Part of a small language model's weights: width 192, some layers without positions.
Each number is 128 + 32 x the weight over its row's rms, rounded and kept within 0 to 255. Layers, rows and columns count from 0. The size above them is the row's rms in percent of the matrix's.

# layer 8 MLP gate, 512x192, rms 0.124, rows 15-38, columns 96-191
size [ 78  96  95 103 108 105 102 109  91  98 102  95 100  87 103  85 100 108 106 101  99 116 107 102]
[[198  97 197 116 159 175   0 133  86 165 143 139 111 117 136 120 115 109  55 111  84 154 114  69 150 172 118 164 109 157 135  64 104  97 101  98 104 196 213 146 154 138 144 153  98 145  93 146 116 154 131 106 142 152 103 137 167 155 130 114 131 107 160  93  68 151 100 151 200  79  86 107 120  62 134  88 149 121 139 151  94 141  98 141 164 104 131 120 159 157 131 111 152 134 126 118]
 [133  94 181  87 131 146 119 155 173 175 115 115 137 158  94 141 129  88 136 106 140 111 126 124 132 141 186 109 150 145 130 138 134 123  74 139 115 162 163 180 107 182 131 150 178 168 154 119  98 106 147 127 124 124 109 142 201 193  89 140  77 151 157 114 111 129 121 131 153 118 111 116  88 126  94  80 111 195  80 152 110  58 134 119 107 148  90 146 102 153  89 159  70 171 127 189]
 [129 143 127 115  77 124 116 172 131 127 143 143 116 118 201 126 152 140 104 113 186 111 176 110 136  67 150 120  95 155 169 103 108 119 153 216  95 107  96 161  95 136 131  67  80  99 130 206 125  69 154 126 138  88 109 124 214 152 109 150 131 127 104 144 104 179  74 140 143 140  81  68 193 169 161 119  98 157 121  63 138 210 127 146  97 117 113 143 181 104 117 194 134 169 161 102]
 [100 125 168 114  93 101 192 116 135 130 183  81 108 155  96 146 123 169 134 151 147 116 122 121 157 116  91  95 141 116  64 161 187  83 137 113 127 104 172 119 141  82 160 132 106 111 134 143 122 105  72  91 156 170 102 169 122 168 176 214 177 100 123 180 124 117 124 197  79  98 119 120 159  88 136  63 159 135 118 148 155 150  96 137  85 105  65 136 177 131  94 159 144  78 115 120]
 [200 103 131 155 108  68 159 150  86  97 106 113  72 117  28 137  92 148 181  74 151  70  73 156 117  50 140 142 145 158 131  81  91 139 139 167  78 104 114 163 106 138 127 121  88 149 116 161 117 126  90 106 149 190 166 132  84 109 186 122 124 158 129 117 106 116  86 154 186 132 166 181 151 122 103 147 163 127 154 145 128 189 130 123  99  83 183 106 122  68 142 136 158 160 134 113]
 [176 178 215 175 130 154 129 122 108 115 127 138  69 108  84 113 103 146 121 118 162  95 131 109 171 169 155  86  52 145 117 117 101 120 118  49 187 135 109 109 136 137 112  87  91 114  80 139 173 124  98 157 132 134 115 122 110 118 145 102 135 180 138  90 155 109 104  60  87 110 109 145  91 137 113  97 153 134 178 178 151 106 123 131 136 154 128 109 110 105 106 119 115 203 214 105]
 [158 152 144  68  98 153 139 167  88 108 104 176  97 140 143 108 132 102 108  90  51 108 144 145 122 191 163 152 108 176 134 139 175  93 131 109 101  71  85 120 160 114 136 156 172  93  84 116  67 128 154 169 159  83 134 104  86 126 161 146 121 197 133 130 127  99 144 115 123 121 151  97 131  78 140 156  75 121 134 102 167 113 170 114 165 118 113 127 157 124 138 140  90  90 121 187]
 [188  86 186 118 122 102 186 135 125 115 147  50  80  87 159 168 122 119 137 128 140  64  77 122 160 156 158 173  82 154  98 129  58 113 138 146  64 141 142  45 123 157 156  86  60 164 161 158  97 190 100 140  94 157 162  89 155 137 148 150 168 148 103 123 175 130 109 166 176  93  79 129 131 117 100 103 105 165 164 175  95 162 149  65 162 122 193 132 111  89 104 132 126 102 134  89]
 [108 131 120 185 166 159  70  92 101 151  83 128 182 103  92 117 110 108 110 168 145  73 131 141 174 106 158 135 143 121 130 108 113 160  88  75  85  83 154 140 100 170  70 154 129 136  90 108  98 151 210 116 193 155 114 123  92  98  95 162 127 105  49 121 129 151 154 186 125 107 156  95 126  87  79 123 125 159 203 169 164 169 145 148 151 147 102 143 126 144 108 125 106 117 194 142]
 [103 152 152  89 122 152 141 151 180 148 136 124 122  88 120 114 152 151 159 138  92 101 142 155 148 191 179 105 162  95 117 162 110 153 138 112 130 148 111 111 143 153 110 104 148 126 133 142 131 106  68 115 111 159 114 180  88 125 118 210 106 146 112 136 138 138 132 112 172 207 120  77 138  65 145 135 138 193 109  99 151 115 101  65 144 167  78 184 114 171 141 173 128 178 143 144]
 [126 123 148  82 131 129  95 131 113  60 122 156 170 139 120 139 110  85 101 161 145  75 134 112 150 177  94 151 112 137 149 109 125 110  94  55  67 127  91 114  84 192 156 138 164 109 190 172 149  88 192 158 100  78  74 171 170 137 102 158  90 117 170 102 138 113 160 131 145  98 107 135 133 148 121 116 125 154 108 103 141 105  81  58  76 162 136 126 137 185 124  83 139 182  90 162]
 [161 174 162  93 123 130 105 154 156 151 215  81 115 138  86 120 120 121 108 124 154  59 127 125 114 114 135 141 122 105 165 177 143 136 128 153 165 116 151  95 178 140  88 116 117 139  47 115 101 232 146 107 119 154 123 103 107 148 165 131 129 108 113 161 187 103 132 132 134 186  98 153 122  99  94 157  66 128 124  92  96 162 136 147 187 116 139  89 138 129 121  87 131 116 171 137]
 [177 191 113 117 136  89 201 127 105 157 143 122 121  98 189 101 142 148 157 158 120 128 176 151  90 170 148  89 135 118 136 172 101 204 142 184 123 162 171 110 101 135 180 170  90 110  94 176 144 118 202 154  90 148  85 121 112 120  69 140  48 152 124 121 136 105 106 159  76 120 149 174 110 140 141  77 160 144  94 144 113 100 167 108 138 116  97 119  82  94 135 174 161  98 133 145]
 [152 212 171 141 183 158 122 163 132 132 117 160 113 110 152 136 144 141 190 133 119 147 120 128 136 173 105 133 153 164 122 164 112 128 132 143 106 133 124 100 122  99 161 163 176 170 170 132  77 101 125 145 154  98 198 110 143 143 147 126 155 200 118 147 144 126  92 119 140 103  94 111 107 137 128 112 103 152 132 145 192 212 114 143 120 139 141 104 164 132 135 155 126 111 119 200]
 [116 142 146 154 180 126 141 168  98  96 124 139 149 141  99 157 102  80 122  87  93  83  91 138 146 154 126 105 187 213 137 113 172 185 113 100 135 119  84 128 139 122 120 140 110 148 127 109 126  67 137 126 134  99 149  80 142  92  45 150 122 137 130 127 167 104 125 136 192 124 135 105 121  78 153 131  93 150  92 115 162 107 129  90 131  76 113  91 123 163 138 153  66 150 132  86]
 [ 92 145 114 139 157 202 109  63 107  62 158 148  78 124 125 180 127 118 166 155 102 127 148 101 104  66  75  89 134 140  82 125  65 131 134 102 140 127 154 110 171 122 155  86  85 117 171 108 135 147 190 149 190 126 171 105 121 172 114 162 129 128 155 140 122  76 121 155 116 100 146  92 130 144  80 142 132 166 119  77  98 191 161 152 150 139 161 137  62 114 150 108  80  92  95  92]
 [ 86 154 195 191 108 119  88  83 196 125 127  92  65 153 113 144 102 126 137 145 145  69 192 105  98 190 178 110 110 147 152 108 122 161 163 168 105 147  92 100 177 101 125 166 138 133  51 158 152 126 114 169 121 168 134  93 103 105 122  88 127 147 129 116 187 164 164  70  77 158 116 112 129 135  78 111 147 119 136 129 125 121 122 102 152 166 149  94 122 135 122 119 141 105  67 136]
 [113 146  95 138 118 125 101 149 136 133 147  85 143  63 117  24 135 151 127 162  79 128 158 148 146 108 169  93 114 112 167 172  78 138 147 119 163 117 132 131  56 170  95  87 132 134 159 163 124 163 182 136 139 113  91 100 168 132 126 122 114 143 100 178 117 156 164 157 141 113 132  96 158  50 148 116 154 149  99 150 173 135 153  95 182  76 135 105  88 180 116 101 142 133 132 110]
 [150 172 123 138 112 112  94 124 176  91 131 109 208 100  97 159 124 165 178 197 150 142  91 130  82 119 147 136 121 169 118 154 153 120 108  95 142  66  90 111 116 103 136 157 191 141  90  72 131 104 193 141 154 104 108  85 102 170 169 154 168  68 111 143 118 109 225 144 125  69  96 178 125 113 120 131 173 140 147 147 136 131 107 100  95 144  96 148 102 115 152 115 110 141 141 169]
 [146 117 114 108 146 132 150 182 152  46 152 189  98 199 173 115 102 100  88 141 103 169 108 126 151 155 141 175  83  99 136 105  44 132 109 147 138 140 108 126 141 148 141 117 161  50 177 114 124 107 203 114 173 144 146  78 169  74  93 146 127 121 112  84 118 122 129 117 142  99 138 141 141 113 120 133 171 144 137 153  52 139 150 121 172 119 147 149 132 120 171 157 152 131 114 188]
 [ 91 129 141 136 178  66 146 142 109 187 145 104 131 126  74 144 125  97 152 124 122 135 121 125 149 185  87  84 154  94  94 125 145 182 108 170 102  87 163 135  81 157 108 165 135  97 115 169 119 119 123 152 127 155 200 137 205 143 164 101  94  93  98 123 108  89 116  82 173 130 126 131 142 124 153  97 156 132 113 215 131  92 168 122 107 141 158 136 174 150 140 237 133 134 166 100]
 [104 124 141 123 123 108 123 176 192 100 113 214 105  73 156 172 113  75 145  91 143  88 155  74  99 153 162 153  73 146 169 121 107 128 166 124 175 142 159 149 104 114 143 123 185 135 121 199 149 130 158 137  76  96 119 168 149 123 122 165 158 106  81 156 153 137  96 205 111  99 127 137 108 104 165 104 143  44 144  88 149 139 146 161  88 164 133  66  81 163  90 150 134 129 121 148]
 [100 129 151 107  94 120 150  69  93  70  96  64 109 146  99  99  88 117 122 151 149 110 157 155 145 131 113  86 169 128 199 120 120 139 117 164 119 138 102 153 156 101 168 148 170 115 129 115  96 175 152  89 209 188  82 187 104 174  59 140 195 143 125 174 119 108  22 146 201 124 119 198 139 120  68 107 147 208 161 103 190 144 151 121 148 100  93 156 106 138  99 140 108 141 159 169]
 [136 164 129 128 160 186  71 142 114 150 157 190 157  76  73  85 145 151 148 142 129 130  90 161  96  98 104 176 133 137 124  44  90 138 112 128 140 168 126 126 130 139  85 101  82 126 191 107 134 161 113 157 157 145 142 106  77 140 137 168 113 156 135 105 217 150 138  82 151  89 136 173  97 131  95 157 113 135 184 137 129 105 147 146 105 162 106 127 106 121 113 120  88 106 126 138]]
# layer 8 MLP up, 512x192, rms 0.132, rows 15-38, columns 96-191
size [ 79 102  94 103 100  96 109 100  94 105 100  92 100  87 103  91  98 113  97  99 104 102  97  98]
[[129 117  95 108 109 133  89 156 118 101 110 103 142 111 180 129 154 111  94 112 127  44 159  64  86 158 129 144 126  76 158 118 129 150 105  89 100 132 146 135 116  86  92 150 185 139 143 102 123  57 169 195 133 125 122 196 145 124 136 175 126 114 194 119  88 166 136 153 130 160 139 159 154 122 129 122 144 149  82 142  95 162 118 122  84  79 157 122  94 120  89 149 191  99 128  87]
 [117 142 137  91 165 164 182 143 141 182 136  92  83 163 114  74  79 164 117 154 128 116 111 122  83 188 115  92 166 123 107 135 104 156 111 116 163  97 125  97 188 150  79 169 150 135 149 103 109 114  63  79 133 115 117  96  59 168 158 137 152  97 139 116 142 128 140 104 159 123 126 159 134 128 172 150 132  81 138  38 163 135 171  86 172 131 147  91 149 105  86 195 162 114 125 109]
 [114 160  78 106  96 154 179  65 124  63  93 120 141  66 140 164 150  75 165  92 124 131 121 133 144 179 160 117  76 115 159 144 124  83 108  58 147 116 101 145 185  90 157  98 145 113 137 143 122 180 153 128 105 130 124 110 107 180 136 112  88 132 123 101 173 105 144  90 102 145 171 146  74  78  82  95 101 161 161 121 113 108 139  64 148 152 130 214 117 109 120  79  98 108 137 153]
 [155 144  96 125  88  93 154 122 174 123 116 106 147 141 150  93 150 125 144 113 118 112 134 128 108 117 147 134 164 212 147 133 134 111 100  78 102  69 144 127 124  56 107 102 120 132 112 134 116 143 106 130 117 171  75 183 187 145 132 127 104  75 123 133 105 171 126 202  96  95 103 175  92 154 102 124 130 122  71 107 178 170 188  81 131 153 192 176 163 176  90 106 122  44  96 151]
 [109 110 149 162 137 157 108 152 149 119 106 119 181 193 156  77 123 194 151 133 115 148 110  76 131 173 181  95 116 112 151 133  90  89 155 124 138 146 159 125 165  61  88 117 154 153 166 116  34 124 175 133 143 119 109  67 175 123 152  75 123 157 130 162 144 141  85 152 112 131 125 121 162  77 167 142 167 140  99 139  94 140 125 124 127 147 104 118 128 134 137 101 123 168 133 138]
 [151 112  81 146 103 140 157 150  96 109 112 127 145 193 127 120 151 114 102 128 151  68 149 122 109 118 155 156 179  98 106  86 102 120 147  97 144 182 138 152 132 148 109 155  46 134  82 147 131 173 110 133 131 155 119 105 193 126  96 108  93 102 126 157 148 153 126  75  95 106 152 170 160 132  81 124 102 150 123  99  39 196 162  78 120 130 152 180 159 112 166 164 129 165  70 114]
 [155 121 182 143 131 122  69 128 140 121  99 156  94 128 161 235 185  99 115 123 139 208 149 144 100 122 113 141  23 151 160  79 167 156  74 141  74 126  84 138 164 136  82  94 127  97 147 128 142 146 104 130 162  70  75 103 140  76 114 188 105 172 136 107 131 141  98 123 146  86 106 100 187 106 155 153  97 101 143 101 131 130 110 113  79 142 141  93  99 167 104 115 117 123 136 101]
 [167  89  87 105 119 106 105  89 135 127 145  98 148 105 137 163 126 111  86 138 155 129 113 121 103 144 176 176 111 118 156 110 115 100 102 150 118 120 139 121 115 175 148 113 165 119  74 159 148 153 147 142  82 101 203 119 179  75 147 106 125 125 152  97 144 115 163 126 171 145 183 149 151 101 124 141 134  90  97 116 105 160 116  75  78 170 135 116 143  69 158 138 130 114 147 131]
 [127 144 102  77 122 116 100 113 219 145 122  69 148 168 102  78 148 123 102 154 109 107 176  85  90 162  91 167 107 212 111 118 108 152 100  95  74 126  99  91 139  91 115 139 179 141 126 174 156 149 124 149 137 112  99 111  83 144 180  81 120  87 127 122 143 133 144 157 178 182 118 151  93 117 100 149 131 164 127 139  57  90  51 154 114 169 183 116 171  96  98 100 152  92 163 170]
 [148 176  78  89 106 131 175 118 172 110 120 124 124 130 123 136 135  58 158 130 102  81 135 152 104 155 129 101 135 169 128 121 127 149 136 111 125 130 116 128 173 112 122 131 176 147  82 147 117 112 110 132 124 174 154 166 114 144  65  85 137  99  42 106 155 164 128 175 134 156 113 120 112 147 156  89 136 139 157 131 136 141 133 166 104 144 160 148  92 159 118 155 173 148 164 127]
 [116 108 140  85 121 191 135  68 102 132  99 166 150  98 146 146  94 105 167  98 118  96 102 103  67  83 121 148  93 144 140 101 150 106  89 200 123 157 182 149 102 145 101 140 127  70 121 131 162 151 165 150  81 159 104 104 127 146 135 153 123 124  98 168 209  69 160 104 124  86 185 180 116 119  88 158 122 136 106 134 117 149 123 127 111 166 137 152  85  91 116 174 193 133 145 153]
 [ 83 116 140  99  72  75 142 194 111 133  66 134 141 163 147 123 132 132 136 146 144 114  99 178  75 186  66  81 129  72  76 127 136 154 159 143 107 164  69  73  92 113 101 152 166  88 166 169 157  88 160 115 147 158 154 136 146 190 123 102 119  62 136  65 132  68  88 152  66 131 149 168 142 139  69  95 178 105 184 148 121 136 123 124  98 117 110 134  99  70 160 158 154 154 151 153]
 [142 136 113 204 129 156 105  77 116  76 138 135 128 101 119  96 115  92 135 137 122 132  95  77 111 116 172 155 141 111 123 122 109 112 104 105 167 146 151 113  97 138 136  96 102 156 103 151 107  93 172 100  65  83 149 139 125 142 113 113 113  87  91 138 125 139 174  84  99 158 148 117 102  86 153 126  93 116 119 191 146 119 137 171 144  89 181 194  97 111 170 117 142 132  77 159]
 [142 185  95 191  90 142 194 135 127  66 123 107 127 141 110 108  66 110 118 152 137 111 114  61 136 140 141 144 165 107 101 144 139 141 100  94 116 111 185 121 107 135 144  57  86 161 131 114 129 146 104 121 105 144 136  86 150 118 161 118 159 122 127 207 128 150 104 143 129 148 110 165 126 120  75 203 177 144 142 144 110  74 126 133 128 185 141 125 127 132 173 135 162  98 161 106]
 [146  97 159 147  87 146 171 106 161  90 125 101 132 145  92 135 124  94 154 116  53 146 130  79 132 191  93 176 105 179 213 103 134 144 152 172  91 211 132 138 120 129 109 123  65 177 116 101 140  99 126 119 158 163 147 139 174 110  51 146 164 151  66  77 154  96 103 125 138 118 148 106 173 103 161 123 131 161 154 107 132 110 114  64  46 133 120  74 131  90 166 144 164 121 142 116]
 [182 106 112 175 186 187 178 107  98 176 167 129 133 137 121 118 158 138 175 108 109 135 134 141 153 137  75 146 119 158 157 142  84 182  94 138 111 107 136  99 147 104 119  89 165 133  76 137  96 130 124 124 147  82 132 140 117 153  96 109 139 185 157 118 138 101  74 114 127 137 133 149 123 140  95 127 185 104 127 149 102 131 145 119 124 143 117  87 138 203 129 166 134 140 128 131]
 [ 72 140 142 147 130 118  91 106  73 144  80 124  91 115  70 153  99 187 170 173  90  81 200 111  90 132 192  82 169  84 158 139 117 106 147 125 132 101  83 111 184 104 186 131 101 166  65 109 164 121 120 150  74 160 115 156 133  91 173  99 186 115 180 145  93 133 125  71 184 144 145  84 124  84 100 134 143 183  54 117 110 128  89 136 149  70 131  88 119 125  91 101  95 110 101 203]
 [131 129 181 123  50 165 103 136 175 174 149 123 111 187  76 170 120  86 156 138 136 110  97 132 166  59 125 153 146 142 100  81 166 127 102 125 106 112 116 135 116 125 119 128 128 176 112 107  97 104  60  77 186 190  97 154 108  97 127 143 151  70 161 178 105 136  89 162 126  95 114  96  88  94 147 159 138 111 130 138  93  68 124  71 145 134  96 105 176 198  86 127  76 120 113 112]
 [137  79 131 139 231 148  93 128 141  80 143 124 110 154 166 118 123 130 119 120 191 130 118  90 121 141 142 148 127 180 160 156 122 145 127 167 114 126  98 147 120 128 151 139 102 131 149 135 136 148 154 117 110 138 127 164 120 134 107 231 125 136  96  94 149 170  63  82 149  97 149 130 155 101  94 138 122 134 138 114 133  99 155 139 128 131 117 108 142 124 100 170 177 166 180  83]
 [ 77 142 113 199  84 122 127  93 181  74 119 121 107  93 166 117 188 100 138 120 159 107 136 133 167 171 136 115 166 125 160 121 127 116 113 140 180 205 178 117 130  85 114 116 136 109  61 193 127 128 176  96 156  96 110 101 112  93 149 123 147 165  85 107 163 116 106  52 168 149  96 167 158 166 158 115 160 153 192 152 131 119 141 171 148 167 115 103 198 160 112 131 139  89 171  83]
 [132 134  90  72 144  87  65 143 131 136 101 167 107  71 121 159 177 123 140 105 162 131 139 160  98 180 152 134 155 129 168 150 106 135 175 106  79  69 201 122 141 196 125 108  94 130 121 137 175 125 112 136 139  75 149  94 151 145 119 134 127 190 158 139  91 152 130 109 138 179  88 140 147 103 133 119 136 130 181 128 149 135 129 105 118 133 122 125 166 198 141 174 168 172 153 109]
 [116 123 156  70 152  94  75 115 156 142 140 127 108  91 100 133 143 168  97 126 109 193 142  92 125  78 137 142 125 119 100 172  97 155 157 158 106 117 165  64 124 153  69 141 107 124  99 149 127 116 171 123 114 119 131 188  70 129 135 151 169 117 113 100 150 173 109 125 111 144 129 109 163 120  83 131 113  88 155 165 193  53 169 107 122 113 109  87 132 127 103 202 167 131  90 138]
 [110 142 108  73 171 102 157 159 139 125 145 134 148 121 130 100 129 113 128 131 195 181  57 117 104 123 129  98 165 196 160  84 114 120 158  98  88 141 127 185 157  59 135 161 158 108 154 170  66 142 125 161 126 140 145 162 194 195 138  77 148 132 123 108 120  98 106 103 128 142  95 114 127 125 136 126  99 175 127 155  84  85  99 130 130 149 202 121  87 175 156 140 125 137 106 183]
 [ 75 125 137 136 133 109 126 120 155 113 143 116  97  77 142 187 108 119 115 111 154 159  88 163 157 105 131  63 112 131 131 169 132 153 144 208 114 117  60 124 127 123 131 173  64 110 135 113 161 165  97 128 127  90  81 153 113 141 145 112 200 115  78 104 134 157 107 177  76 190 108 117 121 177 191 118 112 116 168 106 122 119 131 118  98 127 107 142 130 159 112 149 121 165 110 121]]
# layer 8 MLP down (transposed), 512x192, rms 0.077, rows 15-38, columns 96-191
size [ 82  99  96 108 102  99 113 101  92 101 105  92 103  86 104  87 100 109  97  97 104  99 102  94]
[[110 181 196 149 176 125 115 166 120 190 164 141  88 126  78 132  80 132 141 135 107 136  94 168 148 121 110 109  85 190  59 114 143  97 164 168 109 154 104  86 156 126 198 107  69 159 138 108 144 147  78  89 115 125  77 104 134 107 117 127 127 113 140 133 199 144  29 101 107 139 123 107 136 142 182 130  94 125 149 149 124 114 185  87 152 175  97 135 129 143 181 134 114 148 143 163]
 [137 134 105 115 186 109  69 175 135 103 142 115  88 168  27 122 121  89  94  97 118 100 169 110 102 139 123 134 152 101  75 137 154 139 131  51 120 169 158 153  70 106 171 197 139 178  86 129 132  94  88 160 157 191 125 117 107 141 126  68 133 128 101 170 152 125 104 151 119  86 162 168  91 202 146 175 112  69  93  88 161 123 116  81 144 132 157 132 189 142 168 143 135 143 111 146]
 [122 100 141 129 101 148 255  86  79 161  97 128 114 134 107 176 104 115 191  96 128 112 107  97 158 114 116 163  85  90  84 173 150 117  84 139 148 148 213 140 205 152 169  27 122 160 165 123  96 145 170 124 155 154 104 127 119 118 150 118 107 141 118 141 146 109 108  74 117 175 197 115 105 119  95  94 109 120 146 155  88 126 155 150 165 129 109  87 133  61 117 133 135 137 174 140]
 [146 127  85  89 123 165 116 217  86  94 168 131 129 138 163  95 137 182  79  91 135 111 151 137 113 132 155  91 140 151 121 107  92 136 117 121  98 133 100  97  91 143 133  51 150 186 123 119 120 122 158 118 142 123 113 182 163 111  67 158 112 135 109  98 151 154 132 129 201  91  39 121 119 143 119 195 110 135  83 115 148 139 138 119 142 101 149 185 187 177 107 133 176  36 154 143]
 [130 130 123 161 104 172 127  93 211 141 111 176 145 124 155 115 111 107 130 145 116 162 125 189 148 126 127  62 122 105 116 100 136  94 126 211 131 179 154 139 109 192 132 149 142  89 115  86 110 134 153 131 107 119 100 142 167 159  61  95 147 112 119 121 122 131 152  83  82 177 104 118 147  68  72 100 125 120 142 149 119  87 146 146 121 199 138 132 182 139 123 134 149 124 173 164]
 [119 141  81 151  68 120 120 114 163 109 141 129 166 107 107 144  68 101 102 156  79  68 204 152 122 143 154 143 189 112 127 153 126 140  90  96  71 120 141  93  90  88 141 172 109 156 141 110 154 219 102 145 156 138 126 143 209 155  58 151 131 128  98 130  93 143 103 105 164 126 185 139 102 156 139 189  56 178  87  92  49 150 129 132 167 107 158 118 147 136 109 137 158 161 100 122]
 [114 119 212 142 142  93  76  96 157 160  95 167  84  91 143 200 121  71 135  94 142 114 188 169 109 173 150 138  91 149 118 144 188 132 123 136 132 127 128 103 135 113 149 156 118 122 127 176 101 109  98 128 166 113  99 131 155 154 152 141 165 169 149 117 140 124 143  94 144 123 116 135 117 101 151 195  89 140 135 139 118 102 149 107 116 165 163 178 138 168 117 134 103  82 168 132]
 [148 132 142 100  93  93  98  63 148 137 106 134 154 139 166 121 151  76 125 136 120 206 158 100 106 110  91 141  99 159 132 236 142  60 120 143  88 148 163 143 101 106 162 156  56 103 131 159 183 134 192  83 132 132  63 187 114 147  97 116 120 129  87 134 174 125 123 139  93 121 126 146 116 135 121 170 141 187 137 138 118 133 113 120  58 172 125 149  69 123 132 176 125 107 107 108]
 [145 126 139  57 132 125 199 177 128 150 121 158 112 149 104 139 147 152 197 141 127 158  90  79 144 100 102 120 110 113 176 151 113 135 137 137 112 169 138 134 125  87 152  50 123 166 178 152 135  93  71  78 132 135 141 198 137 140 120 121 105 104 185 152 107 109 108 114 147 110 138 107 105  67 108  79 181 115 137 172 154 130 139  90  83 152 158 144 169 123 133 104 134 164  78 174]
 [162 116  90 119  93 132  50 108 119  97 106  83 112  49 108 114  97  80 121  72 112 126 129 128 103 115 121 122 119  78 184 134 105 136 202 121 141 153 108 120 135 162 100 152 112 142 121 137 191 151 106 107  81  81 210 130  87 131 150 181 107  61 109 105 180 177 191 186 154 113 131 120 111  86 144 136 149  80  97  81 159 101 165 166 137 124 154 147  73  92  97 148 139 106 112 169]
 [ 96 115  74 101 111  87 133 109 168 130 108 166 138 145 139 100 121  96  96 136 104 130 122 131 171 144 124 137  90 120 123 119  90  76 162 106 148  98  79 160  93  94  89 146 107 111 117 136  76  89 165 193 100 119  84 140 152 127 114 108  75  65 117 123 162 173  95 106 156  94 124 162 144  97 117 142 116 161  74  93 134 159  87 155 118 181 179 119 130 152 206 123 128 136 165 186]
 [160 126  95  86 117 143 176 130 167 134 155  92 113 114 161 122 124 107  81 142 145 136 170 139 120 102  80 104 153 126 103 127  97 146 195 108 113 117 186 146 124 117 150 189 132 162  86 155 113 179 112 156 110 128 122  96  86 106 170 176 141 103 141 166 186 150 161  71 124 120  55 117 108 144 130 137  94 138 158 154 150 136 149  99 154 146  93 190  80 124 157  84  88  90 106  74]
 [136 136 136 155 101 112 101  81 199  49 127 123 154 119 126  98 126 117  93 153  84 134 132 144 144  79 160 162 138 114 173 127 126  66 133  98 115 123 149 101 183 141  65 124 176  56 113 136 143  67 141 128 124 150 112 142  77  69 159 179 150 167  59 100 147 113 139  89 132 119 141 109 167 180  98 185 161 139 116  44 110 163 100 128 185 127 120 134 118 117 151 122 134 101 118  97]
 [109 152 132 133 187  79 210 123  86 133 148 163  89 135  90 199 128 146 124 194 114 160 109 130  92 156 169 153 155 132 119  63 116 124  84 132 131 113  70 108 103 136 177 115 155 175  98 164 124 156 109 101 131 116 142 134 107 116 100 148 145  83 119  91 177 143 108  88 115  73 203  82  99 117 169  68 133 100  74 140 190 139 150 101 155 106  98 144 120 152 125 108 123 107  54 104]
 [ 61 102  76 142 134  94 138 120 133  80 124 131 126  83 109 133  67 163 159 137  41 100 103 143 154 118 117 157 146 184  94 190 126 155 118 106 130 111 174 141 111 120 116 136 118  98 155 131 151 114 111 142 191 166 129 126 146 163 118 152 150 155 114  79 188 159 136 105 143 117 156  83 119 141 212 164 136 115  74 166 163 125  92 164 102 128 130  93  95 161  81 147 141 103 132 112]
 [144 131 108 187 149 128 112 115 132 117 107 131  94 132 121 140 123  96 159 135 106 153 153 149 122 144 162  76  96 114 162  63  41  85 140 145 141 113 126 152 166 128 170  89  98 136  98  69  98  99  35 123 159  87 195 130 156 152  82  89 117 112 135 106  81 115 141 171  92 151 169 125  68 169 144  94 204 137 115  92 150 185 182 131 126 141 164 162 141 125 131 113  83 133 137  98]
 [128  97 119 130 147 174  89  88  47 162 198 119 132 164 147  97  88  86 170 132 131 125 172  80 133 139 135  78 100 105 160 115 144 179 156 133 158 133  84  91 112  99 144 199 123 115  93 105 166 106 142 176 112 167 151 108 138 123 148  96 153 130  92  57 111 117 168 139 108 171 143 153 121 140 130 111 195 130 116  68 121 158  93 152 136 145 132  84  88  86 156 104 142 144 136 171]
 [112 155  91 129 132 166 137 157 121 153 173 138  76 131 143  71 131 140 115 127  94 127 168 124 136 138 177 174 118  64 105 118 167 129 108 118  79 112 119 101 102 144 169 108 142 204 127 174  95 150 124  88  85 100 155  95  75  91 122 111 100 154 109 125 151 162  69  96 147 144  61 114  77  53 179 191 136 112 154 121  91 155 111 144 103 169 120 114 163 192 130 176 134 159 134 138]
 [ 90 174 136 122 195 123  83 174 156 114 191  68 144 116 105 128 147 139 164 151 115 138 137 135 153  58 113 129 142 122 112 110 177  77  94 137 164 130 123 156 169 121 122 151 143  75 114 133 219  84 178 127 133 119 130 147 134 146 159  94 157 164 158 124 186 126 135 202 136 127 148 153 174 123 123  80 166 115 138 144  76 125  62 101 166 155 126 155  70 114 160 147 120 137  96 113]
 [ 72 116  68 168 147  91 140 101 205  78 136 110  67 145 137 151 145 121 100 115 136  85 100 141 136 131 151 119 124  82 188 128 141 147 148 138 205 116  87 139 126  95 153 148  57 144 160  97  91 125 150 158 146 166  92 152 163 125 104 146 156 132 111 175 138  83 153 176  88 127  78 122 125 128 112 128 108 178 128 100  94  95 131 128 157 121 149  60  97 117 168 201 125 101 119 124]
 [ 92 139 108 131 168 105  44 149 150 121 174 136 120 122 139 106 125 122 176 101  59 107 106  98 159 129  80 104 120 107 155 128 176 126 165  63  68  74 150 130 147 175 143 177 179 124 101 153 103 102 130  84 103 119 107  95  94 118 157 140 174  96  78 122 116 108 104 131 151 145  88 148 140 154 144 131 163 123 132 159 144 108 105 119 163  94 136 123 157 147 168 185 139 131 148 112]
 [121  78 151 154 115 131 122 148 125 155 109 128 118 103 132 159 113  88 169 141 112 144 143 137 120 165 131 121 108 168 117  82 133 156 143 110 150 116 104 132  97 108 174 108  90  90 200 114 133 116 151 139  76 115  91  47 134 175  96 154 118 103 176 104  99  69 132 255 112 139 170 214 150 140 111 131  86  98 105  91 142 151 186 203 111 149 108 128  35 100 116 132  90 123 114 101]
 [119 152 139 114 152 100 130 123 148 163 118 109 167 129 122 147 172 112 126 128 155 157 158 126 123 150 165 162  98 185 118 139  73 167 112 132  88 210 165 136 131 133  98 157  69 109  94 142 113 132  83 194 107 102  95 132 183 157 137 141  89 110 128 122 139 117 117 121  97  62 139 100 120 184 144  76  70 107  88 144 113  91 135  86 161 144 140  97  60 120 117  77 128 136 113 123]
 [141 130 142  81 133 190 183 114 131  66 106 156 117 115 113 152 121 130 134 110 121 206 167 107 215  93 125 152  92 123  86 156 109 127 157 176 143 140 125 153 109 151 124 175 124 187  73 105 146 207 108 118  92 126  91 179 131 155 153 123 172 100 144 152 122 120  48 141 152 123  80 127 137  72 140 158 113 113 134  92 120 138 138 115 117  96 142 143 155 113 135 114 138 122 152 119]]